config = dict(
    n_layer=9,
    d_model=128,
    n_head=2,
    n_kv_head=2,
    head_dim=64,
    d_mlp=512,
    vocab_size=8192,
    activation='gelu',
    norm='layernorm',
    norm_place='pre',
    norm_eps=1e-05,
    positions='learned',
    qk_norm=False,
    attn_scale=0.125,
    bias='none',
    tie_embeddings=True,
    parallel_block=False,
    init='trunc',
    init_std_qkv=0.0442,
    init_std_o=0.0104,
    init_std_up=0.0442,
    init_std_down=0.0104,
    optimizer='adamw',
    lr=0.00304,
    lr_mult_up=0.867,
    beta1=0.9,
    beta2=0.95,
    lr_head=0.00642,
    warmup_steps=283,
    schedule='wsd',
    decay_fraction=0.844,
    decay_shape='square',
    final_lr_fraction=0.0,
    batch_tokens=16384,
    seq_len=512,
    doc_mask=False,
    train_tokens=94510000,
    steps=5769,
    dataset='wikipedia_en',
)
Each number is 128 + 24 x the weight over its row's rms, rounded and kept within 0 to 255. Layers, rows and columns count from 0. Numbers have three digits each. The size before them is the row's rms in percent of the matrix's.

# layer 5 MLP up, 512x128, rms 0.147, rows 91-197, columns 64-127
101:144131132097142137104125130145125157154131154124151124163127120145120142114105123131146106115122130152146159090174138149134172152140147121109130135121133129122118152109134148134152071102119104
098:129158183100127131105124136112135086135137165127117134105101149139115058103151161128148108123125148114123130113113169124109166095097091113146118084133114131114108156151090123140135116135120143
085:122130136114106143130147130147085149151141130140123136162145100145109132117136137125107092122134165170156164130154094174135172143147110100065175100126116155131132107136153125143080118112133128
090:088123138149120116085146128127143151151123156119147135156162126116109081137106138104139094110132190105124131112133128129096147095093097125117119123127111145092163111127126108082133139147110129
104:157143125107130155126107127127125104144115109119104124161133171126111149135168155093145150113165126112126086090101191151129131126159135148107087125114140135089079177122171169109162149135063126
104:105107180130123112103127159091141141070137163172113119092151129151194155091148102096157113119125171115107118156138103140141133098099123139148142155119142147119142115165158135138120153107134108
100:135123146081108112126123106117146147093087137073129133123127139141110137143100131125162164095118068143131124092093160151141147124114121106109134128136133144083122169123127159147114175114127125
100:152168132171118165102140134061117110117120133183101165126119174106138132122142125124106115133092173128140146134159122125113133136096115140084115109141083134172138113138131177122113141113134161
097:137208126120116110111118107138137117143127108159103122132142111133069125106137122115106098112118175178158131159130131141146135143158121103102166118074146155150135094128086130170115162090142126
106:128184145119116146124144131121098147129112156103132092183113155121155142133130147154084093132145128169144144069081090138156148074178122123080124134098139124108136114105110110158126120101125123
087:190131116142107177116126169138100183097128165130117200133143150127112102098105143105130112088138141152105134070095129113146136156106111125096115131103144138094115170103146146149124125098165167
098:136119123096133124124149067165132109099135126124126071150112112108081136109132168110119101110135107115142112149069128170125119091155134114105173135118120142101119148061122106147154126132164130
106:161146122094124154112138143139106135127099129131161163177153124144138129133110093103138119117175116124153161104102121170139163070124137150129139104110140141133154153134122116088101150120180096
097:114144116139117161146144120089061099129131111142142165148136145174104139132114171126134128111100186122153127166093114152145131129150131165132121071087100111130157094121115114134124122135093121
108:147160188058119149119158114119122117143146175090129140111111193128150164141130114133113136098149130110148125077082132157140127071110148147120114140094126124127121124114187163144131106137114180
090:109146188105137155113124102155130159091156131102108149141167150128148122121123150105123140150165142108114110139103106150149122092124113124100129104149151139143099148100177102132142116117128160
086:104125103137121162113149129139084135143074099180077116135138178135132120085094126132152105123140150147151113147116115125121137158136123113139134120084141156128132130102098153115127124125099107
107:124174143119112127133140103148127183116141144065138133146121104090079155150106105170121078132146157108164095097067110155097116101153110113108138127096140153141096115134154098115146129121137091
081:140149135128131140116135139138087132130108159154113150149153169115114111102114155135161116108124132166128088111105146149133151084137071116107094117121104146137116115104181146128092141081099109
098:129144119144160144143107133131119141107087070150162147104117105086154113155141176131193134128141134123133118116127162123165129126156140119147128133112129122126082137100100160152128126103074118
102:128113163128124121126164158128074153093151143117168106156197146142165119157141116108128138128161127134144089111091104140104122120093126130133125136111146124127150127123153143112150119117102074
105:149128130111123132108152130125085168137091119143150151153105147115154140105144136126105107126185137142131153114106111143122143132090114135110110050124159135144104128095112105105111141118136112
104:159147168150136131094147072099142132099128154092146108117116171165134158119144067120132109082141149136134147086148129131111171095135124133111162125159093130127147116146136148095150147119134108
124:121164156116126113132125145128125150100146138134132094101161110114117156086108142088110137124137097155152082152100117127108137140143106191110182161129139137102151180094154140101129106121116156
118:130133150135103147139141117101141143148131155138112108139128121140098164139156167110136124115094123154100077138108185131142151137146138154094130132088111147120099118116187111152159115077103123
101:138130139106131098106092101174124133113108134091157105110158128170108125136128127078186168108168088109147088130087113118141106138137125126115105069129123125094168144098132127121127144103129074
094:155147143123099113137103152133092127081147170134130141150174123115163097119143148135112125131106116131107096132119120135153144111095141133102121146187138145115151161125135124163131128125093150
099:136158128105118120143141153169123120110138110149133160091143108131162087122139168115141109155121182090125123171106144159146132062127106159143138126178135142122113150091143099161124142111133128
093:115172103142133111118143114150171134100147139141136103186164130143097118103082151126140078125152177137125098174153146095165120156084120148137160158081161141130133108087113108155126099082101123
094:156135117159127132146129176110101110141145098143144129135182120129100132134149125114105117121086120135175093122147143129100137119125136144090130139137135134097196109134128106106156124100160139
085:149153168091134137128121147127158160111147151150130151153142123124094112138120142111133109161150113162130089114146166113134120100096138142062121090157152112149095138085175107117181132102136157
108:159144115132124114126133161099135158056151135099127163191163135125110177105139099122142118124135108109158096092080149179147129138126116155136079131110089149129120143109168119123097129129169125
102:142149112113111109116118130097086139103142138124142145089134107147134152139153083080092074132149160157163139112110123152154118167120121132148161127102140125140110097096156151146116168108148128
085:186126088100130085140132133129158130101130153129135147133149130136084106113098071146150114065122174126102124078147173119091142159114138150143120160111154150139120117131102107135117097168126142
104:136179167122143152102122126136076097075144158135139092102145135132158095083146170083175133117137126130123145154148146134094166103131143118152129103166156125136100169146124126121171093143117125
084:163131137124141112134140145104114144105139127121144091158135166157119154115148196100124086076128112184144127114138131130112109152119155146129196128123133123126146129134113141156117121124159139
087:093126097132103164149150127117121090105078134134099153145162102114136155138122089152120139141122159106162161135138117132131161131152133155125115114133122147142150130155122151117137143085077128
097:110146136142099162152123142105130085155121131098110126074143119128134174123091101138127140118129132125146118134081109131151182155159121153133098145089131147074123158122127144105119103065102149
098:132152123085105140118148132124155115125113120114137133097106109108123114152183137121155132114164180112188132100114119173097139101123154169138146087140131114149140109091133163120137092133103124
110:079122170130105154101110115080133123136155167113121161109162138121108163118093111114146153066132169101147115140120106169123179143113109173106132079119119116098118150171128132122134141122137160
102:111166134133141121114138144134140158116139109138106126157116132114143099126120192060154113151127147124123117158103156154107116085121109120109151119147121152165120136124137110132146171164118133
105:137164168120120131135134160114118141111133152135139129134127090129143095160160127143122090092139160138163077120093126131107136087133121125112156114105157135136136125114143107149115122094127118
094:131153090117099082092139130110101115093113129138063168116119141144130130091099103119151116139120202125120113161116140126099126105135107139141175142138094124112134111101133162157096143122106147
094:143129121122104191108143138146130108110103183091077136167120159143114108070107151136113115151117136148156176127113179145124103086131106120123113136103120147171135163129139132158126132124120150
089:158133145143128113148124154113134148161119059144107112182153142141132137122153173132152139111113119154116112143146163127106134118135129126137150076120123138144146095148119124156124185144123112
109:142146125129116128116176113104145106092136157129148117129127081120149146131142133110125111068102164108113147070145177118160147152120118169132081150129112139170099105150110166116150109116115127
125:137151119097116114115177079127129128106114122166125134108129134118157122116151168117158082139122189112115143162134114156158144108111105167147148110150078125171103134108136129167139150118106135
105:131169096128109091136120137103107104145156146137109136160145152108108128109129115193099062123131135122139143116081098137163131121142115148133127131160143143157129105139097112158136155133149138
095:128113144106119130111136139138147127080127164118130106134186094165113175130157149123147103101143123083138129114117145116159116092129137126120133088122133173166163127160122154118146129120132116
108:156151171142118092127104173095123100141137161107147111128147104156094090158161094122080095158114165157125161108065132146150138077093140121102096105118137128122113122077140125145137174112151158
108:116156136117124122116120170104125117110126143096074120105121155147135176129136133151137158099109110116120068103107172131116107096103122163143150095182082136135132116136143179172087140104099114
090:117128153167113113175136177098110083146121124080135132111128191116147104138122147173099132178105108161166065147119149129145087082116103118111100153099108164123112137149118090129164143100135163
094:153139090140104103116159123152150125081121104160107123134128141130155127095125159084138111116120197117124103151154141123095143132134116181151116171110122158155105125119104139127147103104108128
098:149144169135135118146123146136150142145118134152115129130120105098121096068151133112187162141078148099131105123144130128173141130162096170111146148130109167132123132144134114145107104155141095
091:142130149145140145108130155111128136079097151166140086100175132116173109047138113116178130134095118148145143123168113099124122096127120138147142091116158130144148099131093154158129119166134099
089:200106108116134138120118165113153100105130156121091148152175185153106133110125132151163085125148104166076115097104146126124136127126130120127114147140156137140133174080156150154145133144109148
089:164131114120104104128151115139117084098093108133123131139131085116140060125157087118121060146183182128173116135124140148108102112150119144106168186095113140132137151116128132124137152132131134
090:162122154131129156119149159114109087168098108127141104164126104105081091152130104138124090148164138172115107126105154153153134085077152153113143131094096133119144110144102113115113153094121122
097:113136127128139143135146180102100169128113136134171134094130136089115146138105136129147129132123116161117093153092155104124122090145137101118161129089143132105080111103141110126109132151137148
104:094144123106110121147088147096106095111113131100136096130147141154141119123121148150133133136137130160102118149100114101115093097139139150157151108120181136120133099100126120180117124132148125
094:141144173091130142127125120128163107118145140095103097152156125139091166136109119133139086152141124139172103114104148117140098094165125137104126133139141137142133127122145115114132146121120113
096:117118121159128123101145126120125136143148139117123133114158135122126091120112142108147145106107134167134116142157092095166116125124099082131162194087101150175118110150128149185088147118170141
110:103158176120138089122104159097156095117077170127144165165152119133095149120149137134100117107120165103125105162118135134152127126149128192095122116127112114113137080108147109153141134105095107
088:174154140140117116126134154142088151127093147154148120178122120155116155101140151137114108134120168187130187177134116141085140076115110122103146103123133120137140128131115130137146140151124104
106:143142165092110142131115109139132119135123105126147102176136103103106134130152160100098141124107115111117124074114168193149161149150124149081126140133133122104111151131198154184144125082141104
101:138180149120116134125129093099146095102134133133148155165138100115149131144146105118124089099132166095147129133111138136114184125091097150126077100111113118126089173118145096103188158115153146
122:126141154127122163118118159139120184121099165112140109156103122118132125096138138099147185146117132114088107130139159141119153102112109128102107112148130154124114184092144150117171085121122168
095:133142148134137125130106146129123165085112158106150154140125097086181077119101119105136132151114137151111111109164128134107184094135111092102091138123113144128088101159129120150143090148118125
093:113172165146126114139158123148161119119128176119145100150120156141121161141108151120102166067097161070139138134117107148115174096144147157122115114118103130118112120113154134137120101117133097
093:161150120152127161132128131109140103157123136146117158130105161111127122102135158156117111137132097156121131145150102103131135101087126127080141116111144152149124159119142118153106098110135163
108:158138128130092138081135104094126137104125152145123138144141139119138121111098090150096097161123172134153133107135094111138146114138101142126157173132094121133128146141135171139129151172162093
086:119160133122116102135135136157120078082121132100146119124135190159129130124132152080129152194142120103152121117070150133146069130131124150140070114160143117111100163093180143092178137107098086
096:119142110112091130113153104123160134130127116130116146135159107154093149150131139143096114069152157154159160110132107104160132135160148109107177100081137169145144131127118133141102176093156129
089:125149169120126189115118088136154097101138198122099166110130130127166127122123159089157136095153130102108109121121150133178157107120117125136079152130120131117128157145156107109107103112108157
101:112105130163129115105109165105137164107143129148108150117177115140159136076155111144177116132102132114116130120119134126142118106114109112148108123102170182163148123148119161152126158170163131
080:105119117129123113139141136112068126108099122118158093125207140117136116171098110142117101134130139113145138106118139123094127121098131081157093120161173145090098130119112097102137123099121103
082:124149144108131142131125156127159134059128164094119175168134158121169102129114106111148129138162147089121140109095142161117103102087119108109071165150107121123105171127118128132136128179101152
092:169121150146096125108129140095104095161151153102108130137188157159142149120107084130098117087160114099133111118147088107129131151108083124117144130148097109111125123129149150151118152125125122
097:131128125060144104138124144117151132155133121126140065136116133122127107148158109118163116139115077166145090120075108105086112119131121121106160132091146141125138104042143116143139101141136085
115:130150117126112134132175099124085117130109124133140155098109118120106130143115096171116123124129146143128138099066126155118194070129137172117149134110072161086134194117113134105107146098114102
115:170135144099145143122148118134123090107092107111104150187135129142102076145135114136171120082109120131159114109094120171105154077156151132083125120095087164105139117109133118169119158134103086
105:149123132104123156131133162150067131127142122117136104112133156148124094108170118153142140142148137169122130062102160126115123114149133122120135116131168128115155115095135157131136087136106108
108:158153129105141163094136080139156127067128148108137126123110099150112143125168103119159148097176106114127084117112107163137177111117138145057139123137144133104112174113137161117161109114136155
100:135178125140118123168137102125111142118127112137153168120109141110112157152114133100094108115118162121163091149148161129153135149108123165109131116105112134162110126125191096143171141049128130
086:096124145158126138134116146118174153130118145163091124097139103147187153100099112133159157123083123124118088173160092117120172096142120112148142102148136147107133122125141127166103127113116123
103:160157122121128126125105158109092159136070110116143166188132118100088096111124097128124105166130105167133140036108146122114147165086140148125098132143133133145128114130130108124148115127093107
095:134174131091107175120134126137134140136112112101096166120107138102135132120142123163108137116134093120166097111107122101119123091162114155066134138078089166138130151140188155159134100147128113
107:146112132128141174106135096145086109136104127112135102113157111159170150126184115134162101095174128120107123123091136136132123114138128105130146153121149171115082128058142139123111137103107108
097:165157150103128102137105167091129097139124117175119107130145123139138158114137122175132124096095094185136108112100124149121160090125133146136141104149141138117118094098124139206136095147123127
106:127122150142120162126104125114071166093125144141109144119126123111167166128162100109128175139146113144114132144085083107124126099117131106098114121141160141149135120147146130128096152113102104
087:127106130145140114092125128147154134080157178113132080144160156153166143091141130095134129105080141139110117131180119109115100108097126137130109156120134121146139137145089182164119097142115110
107:144128135077125134117139098156121125102151134144151109183145127129136143115140120095103122129165115129148133099112169168123125118110139112121110110178149134149121156097164112139162089125124098
108:143141164098125157092131165084114083139122171095135112191129169142099140151124132152108092109143126149150144081083128118107121089151147116136129129110106139148094095083155148142112144128121113
088:104120099128111142079128144106107125101142111152101082135140133130131145123091116075108124147106130116132114127168121104155132149139109132111157149135176135113095134118127152094138105121115149
110:102121117092115132107105140121105114081134121130113143118137116129164141088161149113137151145142110114088101128093148128186137146154099151130132105174133130128124161095155144117113134115112177
101:148142133137138157142154169100150108126105111124134133130127174140129125131136165160157157168157117137190122111093148153132118103171145145127121120111065153123099146107174164125099104085144143
091:152130156121108142115160144111099106119101192130129141139163150116135073115107104146159106111130158130144077085123140116131152100115095114127102147131098145116119126124169151132122152127110134
104:138177130125109117133150162083080100115120119132091101127143138131092125119111069151140091145117178142157154118103132157124133130144138157133153134131135133154142093135133142114075187131091100
128:134136186126138133104109143123155102130122120157087113155191098118183118110178147134100121137126143111116091125112155140152136108119094168171103138136099148154103159118108115152144107158111126
094:126215129081118149131094105192144127136093106120114131146118094146132151112107115128125126143175122091118135132144137131143112131099141139170124114186184131123165118133149097131124147128095086
088:146149104088118115152121144110149129113121124111148133091158138141073162124108171155122125118164103122108074123112115118139128133139108189144154145109134127116121172079144158154162071112140139
076:116177174101112113092104134120120099145146148165094141167153063157094148109148113160091125119126159141100125095117138170153163142094103136115122138103134143142130125161126134143080158105092098
100:106148192091135169138142154119153112104128118104118122160149133140117111133157119071122165109146113102184126124111156108150144140184129114119108128111128137133113154134175178117158166121130164
105:152182154125114163159146129148117077129138138112121139127144152125139094080153143131104105098137094081169120115121184155123126116142148132115109154149137133103152174142148110140137074128139121
100:138171137133136181113116188090107104119127172080112128139112158129133176094111119114148141131124124154144132119129193102134113080155126114127123121121163152177144174131104132113118121172140136
084:170108137136108147091126122119136130103116136142114141117158121113136108085133127140154144107093156125116117123174110105126151096128107140121115172127141152150125132146117164129132140179131162
111:120172127136128152085134149136124135119077133127147106162122114104144170117109143143118116119158161127131159106112118153146126084133129121108137118135133129108146147061099125138114100127166106
# layer 5 MLP down (transposed), 512x128, rms 0.158, rows 91-197, columns 64-127
086:102149107102138121127149119140172122143128106134070092165098115135152117124125114151152142113117122129144122120121140117099112105096120146130140116133116156111165167125144122127100158126133129
091:142162127121157111133116099096123111132098151122145107118084121098147178151110143115123120134095127138160087136107148109141148152137073135125110123113164085106116161153150151133142117104153076
079:112136108140132145159110138103130140133128081103134155134101089121150153192123143122153137150097111136123110145121201110120158129167086120146114149148140126121100132108095089123142132150159104
090:112124139120126138173149151103114101109152138137110125130125099134161146147160155122108185125120114132108107161103143125148124134109143162130160144141168163174109124089129136166131144117082134
102:112107155132122131143137120137163134108124098117123127098101116121105169118108134100119108095097148179138105147146136146147154143096130093137164129190107126133135137120097168150127139095155161
103:119107080142116120135152138131117119119093148101122133133163158133077116110089140160122101119140114152156133082140131155127159129126111102133120123099142201135126136113115092112132160080159154
097:132111121078104107125165100130121104121083131141153170126150125106179142120094110101152109137106147116149136146123146073158147156100102149124129148138113120133142082125101116102122147154157114
087:178138092142146102127169149130118135119165129109118130122171138132087098115139137140127109143113149106145136126170143113150086137126124132167141123076117125131146135112133147077142154142144146
099:132162143151180130100095156120118146159158129135092130149107134119147111086099120199142142139157082129097122117134081145128082149098105188135125119120101168150146098153124113148130125139133121
101:103101135136126165111122124082125126093138084130101166093119109095122119125138153104140170144086120117146153139141116100117152169120105104113128132115170123141092139092131091111137081157115073
092:086132123123107129119075151177143125151151144122178129125131167146159151138140143157097143151145156105168115146110128114123111072113150129108127159129128105097118136148138102145151093183107153
090:126111136135140122104101146145144161127192106125130122146142124101155129150088132122135164138145123096110139125165153119145097109101171117131105135137133110192155103160152103153124175122128169
105:102119140114136139085158122140127092145114119093085126158108135121105107115129142122133130101102150135114176131152109083143123155122121127135142191148131128151154103127062101181118166131121097
100:118135177078089110132128141144108142082173065142090123138120103128126141138177150110111123147104109138122118100160107158108129104111160096147168180149117069117141109134133138140150115114156141
112:092143110152142119091135147101119123157139148135099149112090136141141097131091170124144141174084068114115131113173128119122081115150122142180140138127139119122067155118093143139116116119116105
092:098165163066173168110144115126123146129082100154110150130074125105169135160078099129102123105125094127148123174126129165147147130163120151112171103108128106148120105105132105160116125160117129
098:117177107101140079098104153129145131160126107112124115098128148148123128162145106115111150133118108141131136111117132126162124148200101135140135119138126052100161129159128132072139108163176171
097:171133121161144133103159118092156127113121165131069111096129108145159107116141113150108107142121114140123145130140137113173125144115109189138190085185137133128139130103124147136149158098100152
110:130173126118215106113149112133098130135128146142131131143148153117117138120130146141142095101123143142127103129115130127157137126117055119124085109130122152140131122123153149120113151085102111
095:141124139134149107118180143133110155150144126090094128080141147144140132109101159127104090152109110157093168140133086140088149128099112112110142149162155156127119128157132149116156170127142123
103:137154085145147127121107141161093117132137147087091104153151114117133115137098157095166142093115130134150146148113136153107120087146130188151161106131121124135155167132132108102104153130111170
099:144179141123121132185093119162136115155127093142173112152127125133104164131173111120149136112155123078153091134134110154139155096124146133135123158124150150083130118117144110112135108148080132
097:127140143172129145106109108126089089131125145143149157109132156146111120159088164133144122106067127127111151156106150125124136134076099112138138160155144157176124087134162124099136123126151112
131:126141164109094096140137154168118144180125139152109119146139148158136099143095127086110125140113144116122166126138118156115096106089150097123127126129142128114106085107144121150136138148169133
107:126117131114089147115131133136115154160150125123071103095083151099111098194124119118161133142102082118121118171186154142119087142135164096152140154113155141114089138104118138141122130140143146
098:110098094126102151101144130118122147113150132126089122131154113107113068126094154159167139071125064098148104161111140134120092112099120163109120085101131145135121183112143147100131116127134153
093:114149114135126114144143134146113104137147096138123091139149123117084101120118126120137083147124114130141116124121120120123104133114128135118105153104148135160152140110146138112130151103128102
103:126127135141167123116095117165151139122135136152130113080127129111153143091128114113132091079127156070109126157170144154128121114144104160174137097171119146130116161147138130156105138109152149
092:091139140161154119103076119135140175188132121143117134105091168146140096098126122145146124094114118129107149138138162109117172101082133132132117143150130169153142155132146118163122133147153083
089:130147093075123186140134072163088114136156114121123127163132153146154134086074105175147095126126117150127138150129105144124090149134133148127121125175114148131137126129153123101156114107116143
093:169131140095150107109133130128135142135106073170121150105134116145113086164126150111130122174132055144120148152160139163141151126128136168110157070129138099133117147112135092149147127132148169
099:122102088108140154138095146166116081102137114076117110165107159117087122131149168128130116089093155130163120122184125132127135115111120132145132115104138117103085131113114107148136097162116126
100:154101112133124141161173136091138097172099152128163149127139142108113087155125132131159118096120117116154156125137129090111197121139137096114124126113124106134139154129069110097126113128096132
093:106114126120136160096133166150108158138134112150121135134095121110135126098103113101116116111139077160131190131140089140100111119128091132132111124114097124088107101097147152124089083140135137
099:125144141142123079133166151124094110149124105140168118145091139137081089181131146091112207160148082103174137129132140114153163160149120130140075122115128124091146166125112109137138137158140115
090:114115156116100156122127168116108149140113123139101121129153089166198152137121130171036134133112123110119150143112146173118133094162140133140137145159108160128156088136145126109129155143107093
089:126143149134135089137116130103141136166130108106122115106134169145117078123122166107154128142102123117130120105108161136095090074130159105108145114125135155131122118119141131171140153201167098
094:131129130090116157102145118102158145147133091115134106111092174166162091193168134139126146162102098088168095187149129137110079121144176117078144097100172100150117131108150103129135130141103124
106:131166155072138147108103158127138118113141121118095146129118130173110146134143144143116122111128151137105176120109165138129141119120158159094130155121123097161091159110124147141124122098108173
095:121117122154124127109150174146101102140124125074105091085141128136128121135131163117160124120094115152150156156077126158141104128120137138088128127184128110134141141165130132153108095143168155
107:088174161122146122123121132146133105135145106085117135133128077154130143126106111137157161094124119128104122153117152157142136125150157178123155185103094154116119082125153089157110113121134122
100:111127080148124132148113101084091136109215154108129131107136183116157131165130165130158106126098147132147103153126131123112108131116137128134147132133096161140150161125101121130114137157178160
089:123158167135145163139145120152134164139122174149144119149138153175113085138107178122130130132189063123115162111157098138116171127140083118109077122110107148095100156126126119114134120151118124
092:090111160095115103155139148148106143123112126140138122123113134101118130154103137102094123121147143117159131161144148137156135112141138176121138112159124106101144105152158151103124128130108133
091:083126115147117157110102109119089138134153163107140113127116128138152152185117119133094114163109159106111121119152120138137131131111117136111083202158134108109109117125144121077161131116111078
105:150122134137188131153154113135147097112082133133125118146086149148085153140159127157098148135114109120117139146131123135151125144122121119127100093097110181136109177160135119083141129112129163
155:165139163109122138152117115197150129151154146105173133166125108116085123166136104090118150112150121124179132107083137113133132151126136123129102148087172103116143154089138126102174112129134110
101:075118122151103115137098105149120129105150115090135141132135158093136135140128150101097094144153136099133115117087123141117129113128139065126132137129112112129112118150138125133159138120127135
095:156114089096165134144111075113121161158162118132165092129107120142138123162132100155116120144130149086124134123112150134105112139119120088181112130131129096126131125148115103137122121118160139
122:157149110143161104127180105141107139178125148103119117130152151152072139144102114127104104140141112096151158133150102128130153111152109090125124085101184144072189170143130120125120171156111108
104:113148123153105127125141117144163154149119128105127110126113090118159106100109110111130113180133140100145155141092113135137097114148115159110106107155144095168144119130145141140131180138137127
078:140107086123149122098127130125114175139149131147114110167193143138117158150132163116154138101159186096129156110129120125118131111111160192106125143126093140113138138128088100129143136141095146
092:131092152118158149121122155138091130172084152099121140132125134134097110139106090129116156114129106145104198101131140169159113121147089123111151118117088157112094115137173145148096140116115167
094:107129124061134149111123156112110137110108175182092136163078157155106153149085130109103114106126117170175138084169118127148126141132117134144136148126137122106134112118149123132125125096110140
098:151104138121128141094113135176118161197128103114124142111090127134101144114126150089082121143127123129090173121142101131151170130109160150153125112113142094120140121157121160120149107118126161
097:152114146098125124124104184134098147129116099143142118106161088115148165137096107103092132145144095141154134154149091134181116158193141111139153116128099124101133113129153105149149138124113118
089:132161139167162163123102135158144127152135125128104146132090128131106200107107171165095180106101072113116161128160118170109159104110089160107140098133090157091130125140176123138107136138132171
085:137149131166123094123145151139084121121129125108140134090179127144175150147124116157153120120097101111109148137110154153102132146127140113134136137165154119132102137155111126119154082123119156
088:147156101114129165112113138104175100144143155104110114109112144185133155154131115134127185127126115121108156144124147116081081131162131144085133144182101124142111141101071127146182161113088159
104:101111094114119130139112113110157122070165117155104119102122095128096152148112117142082128128130136078111148092135110136167154165149166173128163159115132124109116180102169116117149126113109092
098:119138110153143139135151113102152142135098078162095141077118087129160140129125100193118117132113136145121128169157123173127132140112126117138183094119141160163128075139116094115119133147122154
102:141112123175110126208090140123132133118144125130165113147139111100119153160142111138114142107144152097124096136150140152125151130164190137145144121150152132157155145120133110123155116117106096
111:132083151143144133126122151121145137168124102167151115121112159167109114111114136127144141123153101077101153156104141154093170081107122121109125152110150153098148116122136175147144109153181074
091:089055129120119180130113081111105140117157097132156129114162149121113131133160145137116135151105096110112136129093135128112143107134157117165132124117121153139081112174154125111091127127136140
104:091146103130125117132164133136133140086145158133156152105183140135103131098130126148105087087118114124157138142101101063142136105146124091146146145092097163151152114084145113070131135142171137
097:104127100121114149119113142148073140149079156099174141089115116079122138168151125092149132158156117157107128132109115122106095127140150075137142101149150115146149129102113108171102113126152158
125:115128126149106089119169151144158136122203161139150088115134139141129181180072125134097126144118161114129126110119109161097118138136137100104126170138117096126071109079111139114174122115125129
097:123102147139104112156134139120149133088145148090108102119102111156112112131111128154111100110129105101137134146187102148146126115102097155102136159184109134106147172156147182145150161116119111
094:091102132134155107135072120114125163118096151143078129110148159120123152085125126145098110159121116136109161127075133096153095134101134120139168157122119129170115108153167102119136150182083118
088:127146137088092129130124180117110150139153150097112135145106136139101119136120119135122094100128179106198141144130151128142114136166140134114126111109154098137148113122094146090153125133141129
118:094102123127133112147075140154117145149163124157165154117109104105155137155114107147137112175167135121149122155119124132130094139129136137129127114140121000109078133146110115104148116145140138
086:102125121097150153129127176109113165151142124165118140155128123123158138125085124141146114091099090152165107133139124135119148134135151101142143098116123163161129092132121129106106131142065159
101:158126124088197174097116125097143130112130110127129120127123146151163130150134149130134131157106099131094107106129128150116140114107104154105117159179142131121119126155129127107131055133145121
097:108147167122113155110090169148103140124125129131117124102150104147155161148113094114070152147101115122111125142182123155135166135171148154124158125191117142132138085126152115100095127122096153
088:142102110136105157130147106138126149130156140083185116160103174140098124233131141136059152133128153138139128103132109133125121101154109116115119147117127148130129127101122107131106118118162110
088:142125129103154109116132124139107129189090091101100110092117110122129107071125144126145155123150092124145153122112127143101130134156157196112156125101106157094143169140128140190145143121119153
072:111096125130104145152116186132093100111102119134127159111109156094127127181110122108129151143123076120124080133132090107128139122150160102126163123140113139123164139137126136132115137176131153
091:095139119155098151155102113121096161135176123110140129105070153094121120111119137121118110120128156119154107160109125118121090131104185137133153141181133045156130133170114142119127116168147132
094:126142147158131143156114148142102107148140108144134158104122118109113126132135072152125115143120143057140148108177157136131163167114159077159142129156145127104149116137131087134118158131097169
131:171134188160140157118148156128164122147123098131088120104150151140130099129131161106129126106119077092140111106151113153113123099110161125121160138115115167113126109181137100107117121142109138
106:105116110176127139116161152113084117091122106145137174166125091117118135088108133093178129132112164132111148130157120079101188127148161134083114108138098129091126148161086108105118112166088126
110:126132154130144144115123142126142126136139106107085163096098134109106133137146143110165164126123149057129095131087148148136126088143105190101120114145143145095116112162166155167137111137127162
094:115130077141147124110145121111173112151121154134087144118086132170150152117139086130097134132133124130124144116102155167109155094143108142101137141138077114174130113158163124148119140169106135
100:098143145129143133109111118146138147153129177122084114131120093143134109089133121094107097104138102123114149119117109154092141118100158123160137123150083111103117128141101130112091068126117117
090:145181121133148108133141139149148133174135137141132123147125101142107108122135121148069129112141130106134166093167134117110095141131100158111174120129109089126132104152144122173118128115102137
106:150188185090126125107130134079135138104133127078133132137122098146100146174144153128125107117120095125128087122142123168106142149108171092132146108106131105181085115131142157135097120091147169
088:107144131075127109108138115124124104166113136118138137120101125155140168105136136125131115123145121129166098118123102128154175166120154137150161155125137103114136098119087121137154145116115078
107:137085135136129096125061075114144128151132109155093138136124130157145094132121150135182127150096150096108108142136157135133157132107132152124120116100163146118098116122073119134182155085123183
099:083151164108127160114120104116135148132102105152123104128125088085158145133091097124084137156142128091119127137146110116125129160145140132132120130184098108152120113094147158132143158124109088
109:156081124135125096143118095132167123121093129160132090133164123110122090136117116107152127113157158147082177115144111152117087094114132105114136146139164143145177142120146107135087086112133177
091:164093115144104109145128135131124126134123085097119166079131132104105128155107115162115142125123134102087129154098151123170126134096112114149140140134125139136178123131136151120161113127086218
099:126089086125137096125118139156153160148130103102080130148123116156113131120137134195161168131116112122123146133095099131125093113142109155123092127098056164145171138141122132144127151149166160
102:129154119139152094096112153104115097118149125140098132129077085126188114087112114120132161154130120158101159141148112097129152151159110146127106127139105140129087167143106157166098119133140190
091:121146125108135097150066125107132176114124083122125138150140136143139121129140107177130179107114100121067140154124138095113102129140109149140144152104114127093134111142142114134120146154101115
113:104148084110105076150105106136171120122112109139144139109133080147112093132100134147105097151144122153129131144123144143129111121101108129141147173112148093114144127116136121178177105117090120
104:130119125115109119127124189105097134078129102086153164118115105110156108055126138114144161086136151079122092141123150106098118144124165137128150126144140099125146114115125124165145136174138128
089:103158141126187130133149088141084112124102140129141140157140144124123095101170165129137119112119143125131118141093127138136155121121062098142079119130113171131149123123143136145132139090103099
096:123168114101124118128146088153125126130144139094087123140146107132129112138126114180093092125157142152102141138151098144144102133093125128100115148177116150122103167130139141135106133087101144
131:127170099099129079099147145171099070125118125104110121147138099127127124127104153167129125122148159121155105085139156170146125103122124151172088133105148140144114185139148090148131142115125113
107:173102152142138135105168166112110159120141136155107148149102158133125174171116122135114112092126142157118165103117090128177107139137132107144136120107107081136079128126107193121115105111149146
086:164139136120107098128102136135128139139137136125148116126173121120111156120112147132064117144057151158149137133190114152125157152095195082132135100118097140125166114138130122137110112124097135
072:153121109114155096112129114107111144112129105122113109108160142162096132113120118139140103153152108128064146146139128122114074144141137150165120108146126119123118118135130142111167125132143105
096:109147135067109094126119117104127134126085103156157097114089114089123176137109113094135118108121137141149124155158126091124129162069123118088110124147137158149134169148101145122111125090093127
103:136117081139153140122160136138088138160135149158156090098090111163110089154122073132125122129152114101124097124160114144098126168130135143123124095122174147078133096103147179114109136148113110
093:098133125179140137161144133153098110110178123148133088138108109116159101121111174115171179103096149139137107132136174123132090132110127132109140173133139134151098108119096090112117116123117104
096:127034136128106128142152118154098157148113157157133152137117098120123145174107142105106105121144119124115163125120083129127124111084135106124125110120109150134131136127158117150133157123109174
105:105120148159097117116127112118129151125124130153072149093114155096124120140121110102106093141115133121125129166111175143119096146105112154123124184130117123128151120172158166127140150127177146